{
  "n_layer": 14,
  "d_model": 128,
  "n_head": 4,
  "n_kv_head": 4,
  "head_dim": 32,
  "d_mlp": 320,
  "vocab_size": 4096,
  "activation": "swiglu",
  "norm": "rmsnorm",
  "norm_place": "pre",
  "norm_eps": 1e-05,
  "positions": "rope",
  "rope_base": 10000.0,
  "rope_fraction": 1.0,
  "qk_norm": false,
  "attn_scale": 0.177,
  "bias": "none",
  "tie_embeddings": false,
  "parallel_block": false,
  "init": "uniform",
  "init_std_qkv": 0.0442,
  "init_std_o": 0.0,
  "init_std_up": 0.0442,
  "init_std_down": 0.0,
  "optimizer": "muon_variant",
  "lr": 0.00729,
  "weight_decay": 0.05,
  "lr_head": 0.00551,
  "grad_clip": 1.0,
  "warmup_steps": 200,
  "schedule": "wsd",
  "decay_fraction": 1.0,
  "decay_shape": "linear",
  "final_lr_fraction": 0.1,
  "batch_tokens": [8192, 16384, 32768],
  "seq_len": 512,
  "doc_mask": true,
  "train_tokens": 116200000,
  "steps": 6377,
  "dataset": "wikipedia_en"
}
Each number is 500 + 50 x the weight over its row's rms, rounded and kept within 0 to 999. Layers, rows and columns count from 0. Numbers have three digits each. The size before them is the row's rms in percent of the matrix's.

# v: layer 2 attention value, 128x128, rms 0.0633, rows 36-87, columns 64-95
# o: layer 2 attention output (transposed), 128x128, rms 0.0553, rows 36-87, columns 64-95
# q: layer 2 attention query, 128x128, rms 0.0991, rows 64-95, columns 64-95
# k: layer 2 attention key, 128x128, rms 0.102, rows 64-95, columns 64-95
v36 128:398522561562417486548476463508513543490528444519501489450507493451424494487518488520480469444447
o36 133:522466506468490483442412538438469555435491514408432493476499591518417533494559582470413594488509
v37 117:534469564527523462511441489539486551571531543454493610454482490479492501439476510496484510488497
o37 132:449454502461444481469557520483559494510502486547517511512540458584414459414575442441495515508551
v38 126:556515401534455515559597490434431542537477530529500430413483458466521460524405436443629468447493
o38 133:554475501550555506448413526534495526449471565496417473496500527478474523434560545591498439485441
v39 123:598556489457543522454404459495519514522421419470472480578525463584451380495494473444437523464520
o39 139:514470508522433489574541546551507532444470508527597495546492520504507537547532457510497498430534
v40 122:526515530501520421500578590447498485518458493504458543536508522560487523456526503580397492491461
o40 129:479456474529505564547461524585478516511500494480515460560570401365517471595391528471586635526530
v41 116:520387538530491367423524510490493483428468471491466535492475465523499465461489500475477558529502
o41 125:484521507453404502529542485472447431483510468525483544517523442434473447494529616558537443527475
v42 119:542416629461482372509496549510487496527502542471607540561441481520361535600493491513452428492564
o42 125:437588443514545598535476545527539439530394521553352480540508494474492456349629575526483600500466
v43 129:500535449472509557473549452529489520554539453425582475584521528560608497475479511587484514524557
o43 142:492526429555480609571535513434627502562421582438490619460484553544580501531544410478493492437609
v44 124:578559555510385457448411457384495498456510485468421432459475616532547552528431441503486467508552
o44 132:546507515564489595546563445568501462446569538436505607476393433433440484503551489523549561605481
v45 118:417487442552518480539434466475468472450538452519457536474498435488469518565458619440507484564554
o45 128:479526520508534585549490543510423420526484567527543467502536488631464625538563450563520528480464
v46 118:556482388531502521609532544468535474504543483578563470430526511497535602478372540364520567488500
o46 129:631405463528528496585523491508521481540431418406554512487471494512414485498563419571464441551485
v47 117:441445478520540539426506582540600544530571494563535488525521528439546489545443585509490487522488
o47 125:498548459529562501508582442503449434468502493441565500513525536575529458414506468505409482480448
v48 124:468428603484460570477498521490410517414527460519490450409447480397568530444501546620506524461470
o48 125:444598430456572487571584473536590536546511468490533450551523437423481577530502509403445519454422
v49 122:488483456423489563522504432536524476462433434460461326481441444516452504479442527504558520547523
o49 120:555485510632485434543469488526486531429533599504406512520523562459530648498423504506477515535519
v50 120:479476525501498588553528480506502558487511466440490487487386549511500489513490503547506427454438
o50 131:436500515499489571444536536483525461457530466598541496558484606498499492634478578567539486454574
v51 123:510460511482586505521593446633488547450521455437502569471491490523470472478470478479500518548542
o51 130:521449446474387589534468623479497453558457523564486502510565539605523522519516476598522484430451
v52 132:545509534540493511521433417506539514476472478455485450525469517555578448447438584531429457481554
o52 139:475502591562611418512593486496562417508528511526450567398582484500394497592501506372538547468477
v53 132:500405473423529526474479544503440413470544479539416482434480523518442490525550590477492572536448
o53 136:537492515434443419529453525610465529505549538496355479554494590480479461470528508519547346428630
v54 122:474585524455456398531548523448511480541434430411508466513441501419533461533439455443537505523509
o54 127:508419485466536547471447476542462473446482536574466606485466563536579471528472559469520497509474
v55 121:518471485566568458505519525486409512514539549503499502517529404422461537491529547591486411448481
o55 135:472433519466502500454473473542529444558496546477598466490483567543413435518484425449481532563543
v56 120:424491536441473418520439562589498469437526498443565481422516442588527422612542556453460527538508
o56 129:567538566558511480582547501323468450409539538555429516450406563429497534539428466518561518485488
v57 121:393541461483512488538469492495586510412500529498515449452555500430522457463504473533486464525444
o57 126:495459487420523513463534461503408471442565558439515461553497518512385488636573557560553470573492
v58 111:532464510590570485494542463399516493435477541496570472513418423491467457528540436537516487532400
o58 125:404531540492546413413442443522487485518462504488499442615539391541605428476524536558508484501537
v59 130:406487561526495474512497476533517502474494460553439401532434577564415516421534502380545412639530
o59 145:508571478501555464557532483481495506472491578528517553559598447517487563507439532586510523430473
v60 113:619515519425418543496599508502445572463423470559528552468523552507439516485521501489537537388448
o60 126:488540457571637473494424574577533512481466491398429471561446477469458485466491574492458530427532
v61 122:508481441462450483449454556495468444400567550454414427506448543563495548427497507500495564422458
o61 133:537502476554487508471572501554450464450421556547423562510474515488459466598496483497547511465539
v62 116:456462577535522512532643463446472473508470571553426500459526515554457514438417545423454398524477
o62 125:561540482548526498567424493530536453601479477488552479546569530559396491468543536525521522524383
v63 124:433512518578545541444534573477605479372502540546436601504481446540540528488437563497520549542541
o63 130:561490521450432394487479497525444566512443499545465580442431535450481446504522495543508470456501
q64 097:591569517417462454544529556490421525548534444398525557565441415511477449487502520496541475462493
k64 076:450463503611529511385527475438568538417453422574552487504538509504404516466514462563562511474525
q65 074:480392520559566535496440533476521429578468411480535463418527426459507476529436495534506449510467
k65 086:536515485536457521495432479494498524515529564556398568507472498425459509508466486486495490491523
q66 100:566488570520480508576525568484503506513500496426446566493501466531464571563472511516513423490525
k66 085:542485498602527461536387383514516575514502444448500499526474493527541470521476560480490481554431
q67 085:478538438540546515512399523441589543543517365468546433557502460470492557441458387496545485507476
k67 080:490493546528477475484595467478509471487488539490587447471526485520555455534617463625526388487531
q68 071:521513506523547527533486538530432411484430468534496487580491475492591420502515443570486446519545
k68 071:433452477399442538543553494440558470526496456482527576397489400498564568425520501572468438513629
q69 102:588516498535561536551484390593501505549558468439493489477448485540504622345572510426465478473583
k69 084:423490443539497502426553496468540452424524541560570492420560518517490468534526523560464487521483
q70 083:455548527446435532532575494517439493415465551602500453573460492532466578583527559523484494438455
k70 073:499499434517470528543408486498499568582428538500510431500457463434450495483515536377513554580512
q71 099:481435498462472451473519547468460533511446521554503604476545436497457524551453486591564479482506
k71 095:531511606547445480518460500590492584508515574475381452508489466520546462480475472421519541557517
q72 097:523452492437472497428477480477540536497457466491464495459504489482527499536481458515571542575583
k72 092:484475516414499437532489496504413528436536499530459503501536454530539440561453476504509546502445
q73 078:551442496485513443568558544483536496485519505503523523520451487497464510491548593486523616496433
k73 072:497447555514487468485599525540461490392376532515451494541500537604570439509503435619439423561498
q74 093:502466543533503484464536501462556515471482481503463460423486561452350514453520485457572519499503
k74 093:533531516492500445594538448481537452462540414483444478476483429559402576479567459481483509417513
q75 111:414496433405465521481518466480481475490512522465552476465538424522495448572359525542485561525480
k75 098:538463484516526568582509486528460500470539548531504581493494471424530524395490520483495485405459
q76 092:489463429521506487386524505517448462487527407492495540510530481432545497519562501492496472483537
k76 097:559507434598577494541501518492559531511544480477578453497506528533487497480442423527485436481475
q77 107:539432499556497477640520577472436570493512542502561580560433448523535496590455474523567466445478
k77 102:472505525608513536559491484501532508589519511465518480499518465534405579459567480443469510547448
q78 101:506508548495560431599529517485593566559489440482542485519426475557444516567436532456510513561533
k78 114:493481524531538445498483439502526484532589479553462528516492502508435549446536626439395496450513
q79 111:502506502536475559527486510537517428511427521521508501500547533481482437440486576476443550511409
k79 097:452529495522512539523597407525611529490523459588460504416449478499533568562461526487559536523438
q80 086:497552469610491522517440447419429505560527435469527505476476435538438576541603581424532541396483
k80 098:509557457518592562551475588478505472469474527547542461541488546566386543461503523496388443402488
q81 117:531542482508527556567451480476513434502573545654533555567503457497592519493511493527483545453534
k81 106:497481489503519585527421496484571430507517513535493507526510585489445514492546527518520493505573
q82 088:475558537517566479484598494533551438511488504466500425571493614568555508503445502558550564533495
k82 093:475576549570441487543515451413547590466510400424365570461473432596480526402525517450417470480476
q83 113:470493531551545459559572553604524512488524533521537496547458471544534459564513463516554442542560
k83 105:436485433546465471468488453536482518581507528566471490485536406441530454446508580484553525460476
q84 113:475512525420456507469459532396556540422579495442406433523548518446497628566472452472489485511483
k84 107:604531529472566531512530649468500442499563472527488562505472523458541451468582527524580532469538
q85 093:484573474498478452557502501466613513481492423557428401551458591500525537532429422464521496425442
k85 093:451527519521504451524524431435506429525499550558507539495453486597504583507475476486480466438505
q86 094:499516504515457545545408534557542448544509499564483545521528403563474448391502516440524524435495
k86 093:613513482505579419472535387541514428525416492522544489442544545577469472529542453562574538491531
q87 096:546587570456465506602413512486453558431485502537519485517440528474509591531465557436546394508554
k87 099:508427489458475549448561523376560505537492538457487555502502506471593435591538552448522474419435
q88 100:478539481465454486488496557487546514463417433531415468491436552497455467536477429453463555444504
k88 104:477481449507463506471465522558487399463507535455537407507466527549441458502610613478510545506545
q89 125:457480401493516497572504545546475537510463515568541537521454502403506474539494530428549516579486
k89 115:482544503522424437528639502500454561480526429538464477446475417505550495585624567503471468468479
q90 102:486543498548555588581403497517568466459502553558529525471518530535555436480534489470473513516514
k90 102:454426489511602520501509487418489496562534448543509491495589513523554524528479536518597452454497
q91 098:624487547567502510505545472530514463511453579508559444529486530492415517415508462443506538542565
k91 100:494570475448537498541422494477557506566527441555473499464453498500474515510517521358513483501438
q92 096:503457426446564534568512526467518488447510482520447495546452561521449513494539454433550462604462
k92 096:505561492534509422426584474446492576411512428597545517502569511495628515428463432565545455545464
q93 092:437450509454446417484551583566459464598468459503520523460511474478442525490655429519538561460523
k93 097:520510488468426527559612508511492498498487508569434515511452452514522498594505482554530553472484
q94 096:491474508545510505511483460430508497478591503471457472538489478496540568497475427515579605501389
k94 099:477473501506505461550445535527415442473574554504497483429423565481461457526489545461461427444546
q95 096:471478502617568546469475543563518493542462547434487483491525481528599524406400540483467418408409
k95 096:517492459559497521545468398473558407567549541362533548435441535499494520584510493550572524480570
v64 072:582457475453504517521436495475397554464461450539498552434525603545480457452515521448513482500425
o64 068:458477472570560535443479466526507467448572558499546557563454570523508457525486442503474470578445
v65 083:454387533428633509547507403509451465526499498564601511518442559425446459477528458500556529539541
o65 097:522526426558444459525465631552488603495471489459403458470504442460520541513540546557490492487520
v66 079:499404563395579489622503478473536509440440417543471531444431506506457534466476537481505577527506
o66 081:501512453562445529452395527520504574530610577467485470492515548473528500491485619519484398483438
v67 074:525326497459503481528437424444544449483552530523452532478594477621499506557478462520574525499528
o67 070:491601474455561573425484461513550477506449533450492517447510616543494442511523479498560443537500
v68 091:528502526441463515496533504469548524500562438499438600474552408442573558473522597482498407457487
o68 093:490470508495538501501511423366506480550480535569548528506612475507495450492547513516434540562522
v69 090:478408509517528515401491540531597406519518580466552548552546438424554465524482452469544528451497
o69 088:551577471468565444457496607506560555468443480486485457502508503580473479547456554471491430540486
v70 070:473525478492507431627565530562450512430526501464486448454587432541547531572530510494520418540452
o70 066:486456493524524494461440436392555499477506472480549437518610525482502443476562426493494437437472
v71 080:606534449527395497479485442571491520446498437521487480467577471472420497559586519544551562562480
o71 071:447451570547577554544521543397472426484481537449507545519578522513599459483456402470553355529492
v72 072:506507406444453526400509507516487465516445497434557519468498513503474482544461550459462540391507
o72 067:483495500493533536498476490490505455464475546590464534578550540532584419495476409558517396492526
v73 089:447467548470574611569469525475522403484478452491550492511399582528456518398540552516420492495492
o73 085:541496500490468495423517491494492530451539552449458397458569436379507536432541581409511547614461
v74 079:475585608501508488456579470511537408520506553442555426589521526440448497465536551562479553525525
o74 072:538445536548498534507486524549525510497580474448524561470455484508488479434474528488460398552538
v75 085:492536473603511506528495491486355502528464532602445499495487422467643503508506574482454449447474
o75 083:471468517475482546394499522476460469462486558530489515440518577496481494549472454601472425527497
v76 087:557504546581515456454561443438519631475515456529480417487450410487524548513539491556437383445526
o76 088:524440524533457532557571467550462415598491493474619548571539520517497472500501472483452521468464
v77 090:518516541388499544355538505489582481424464465499493471504471560454441511482502546496452519466595
o77 091:500524487533546516563511498522440506555544517526582495541527495489527501484490481529546413501531
v78 079:447495498471424431590505498492424548523556470423527498496480448375563450524544439484546505581626
o78 074:628494564571479510439426600493555459505477433484600482477532479527463512478444536524471506541497
v79 085:473604496519447435502556574589460448501487572581463475440475458510511486515489585522404477533526
o79 081:525479572497490430485490423440478435431563427549525576521468554481509466467492516448498447516529
v80 088:509438525470464468398450480458537508577515436445521472469527510417520535541449556453485561521546
o80 087:535463431499529509428459503493529563440492506496527495566492616516573506525450462570509463540432
v81 080:521572477471513563438453595576448460614578445506441490421505514447512493529581498504482484480515
o81 080:529466511535425464440564477453541472413446549502577494485468561474458570485459486510522541531497
v82 088:528397518533526549545482431553465435550440492527537465552559527487426495421498458496547524504521
o82 082:482578448413587566416514554512516501453473547462502489463456509513493460534439504472538544520434
v83 089:507532550503571533453444507609530535484599565580529501478507560534467483465482585474473466498532
o83 093:570419459443470485427554428489402521479428479453581458489569502452520519482479449495527518516507
v84 074:485486551486552475510517482611486489514458471430491425650518361542586470471511469443628505557435
o84 067:546528502471427497537472524490530537534456513467494517499526431549527479486469450460444473482553
v85 075:499513431508470421459442458502502488549560427473507603543556470481470401569580549433535502448405
o85 078:484470541468479525492533445410504426397424515571455526440441652463479520484475463524486545511549
v86 082:524535546528556528478482495493641477513571526485490411460578523470498522516405406494523471442588
o86 072:490504455569471438566596472487457541518491483537504556529443479612547481591567526487454521485447
v87 085:476442459477565556490526506550550607514480471522487525493545519531516530493530411509463545594482
o87 085:473570473480533497590488468435478487522484479398432486480516493438463508484544480569536411528529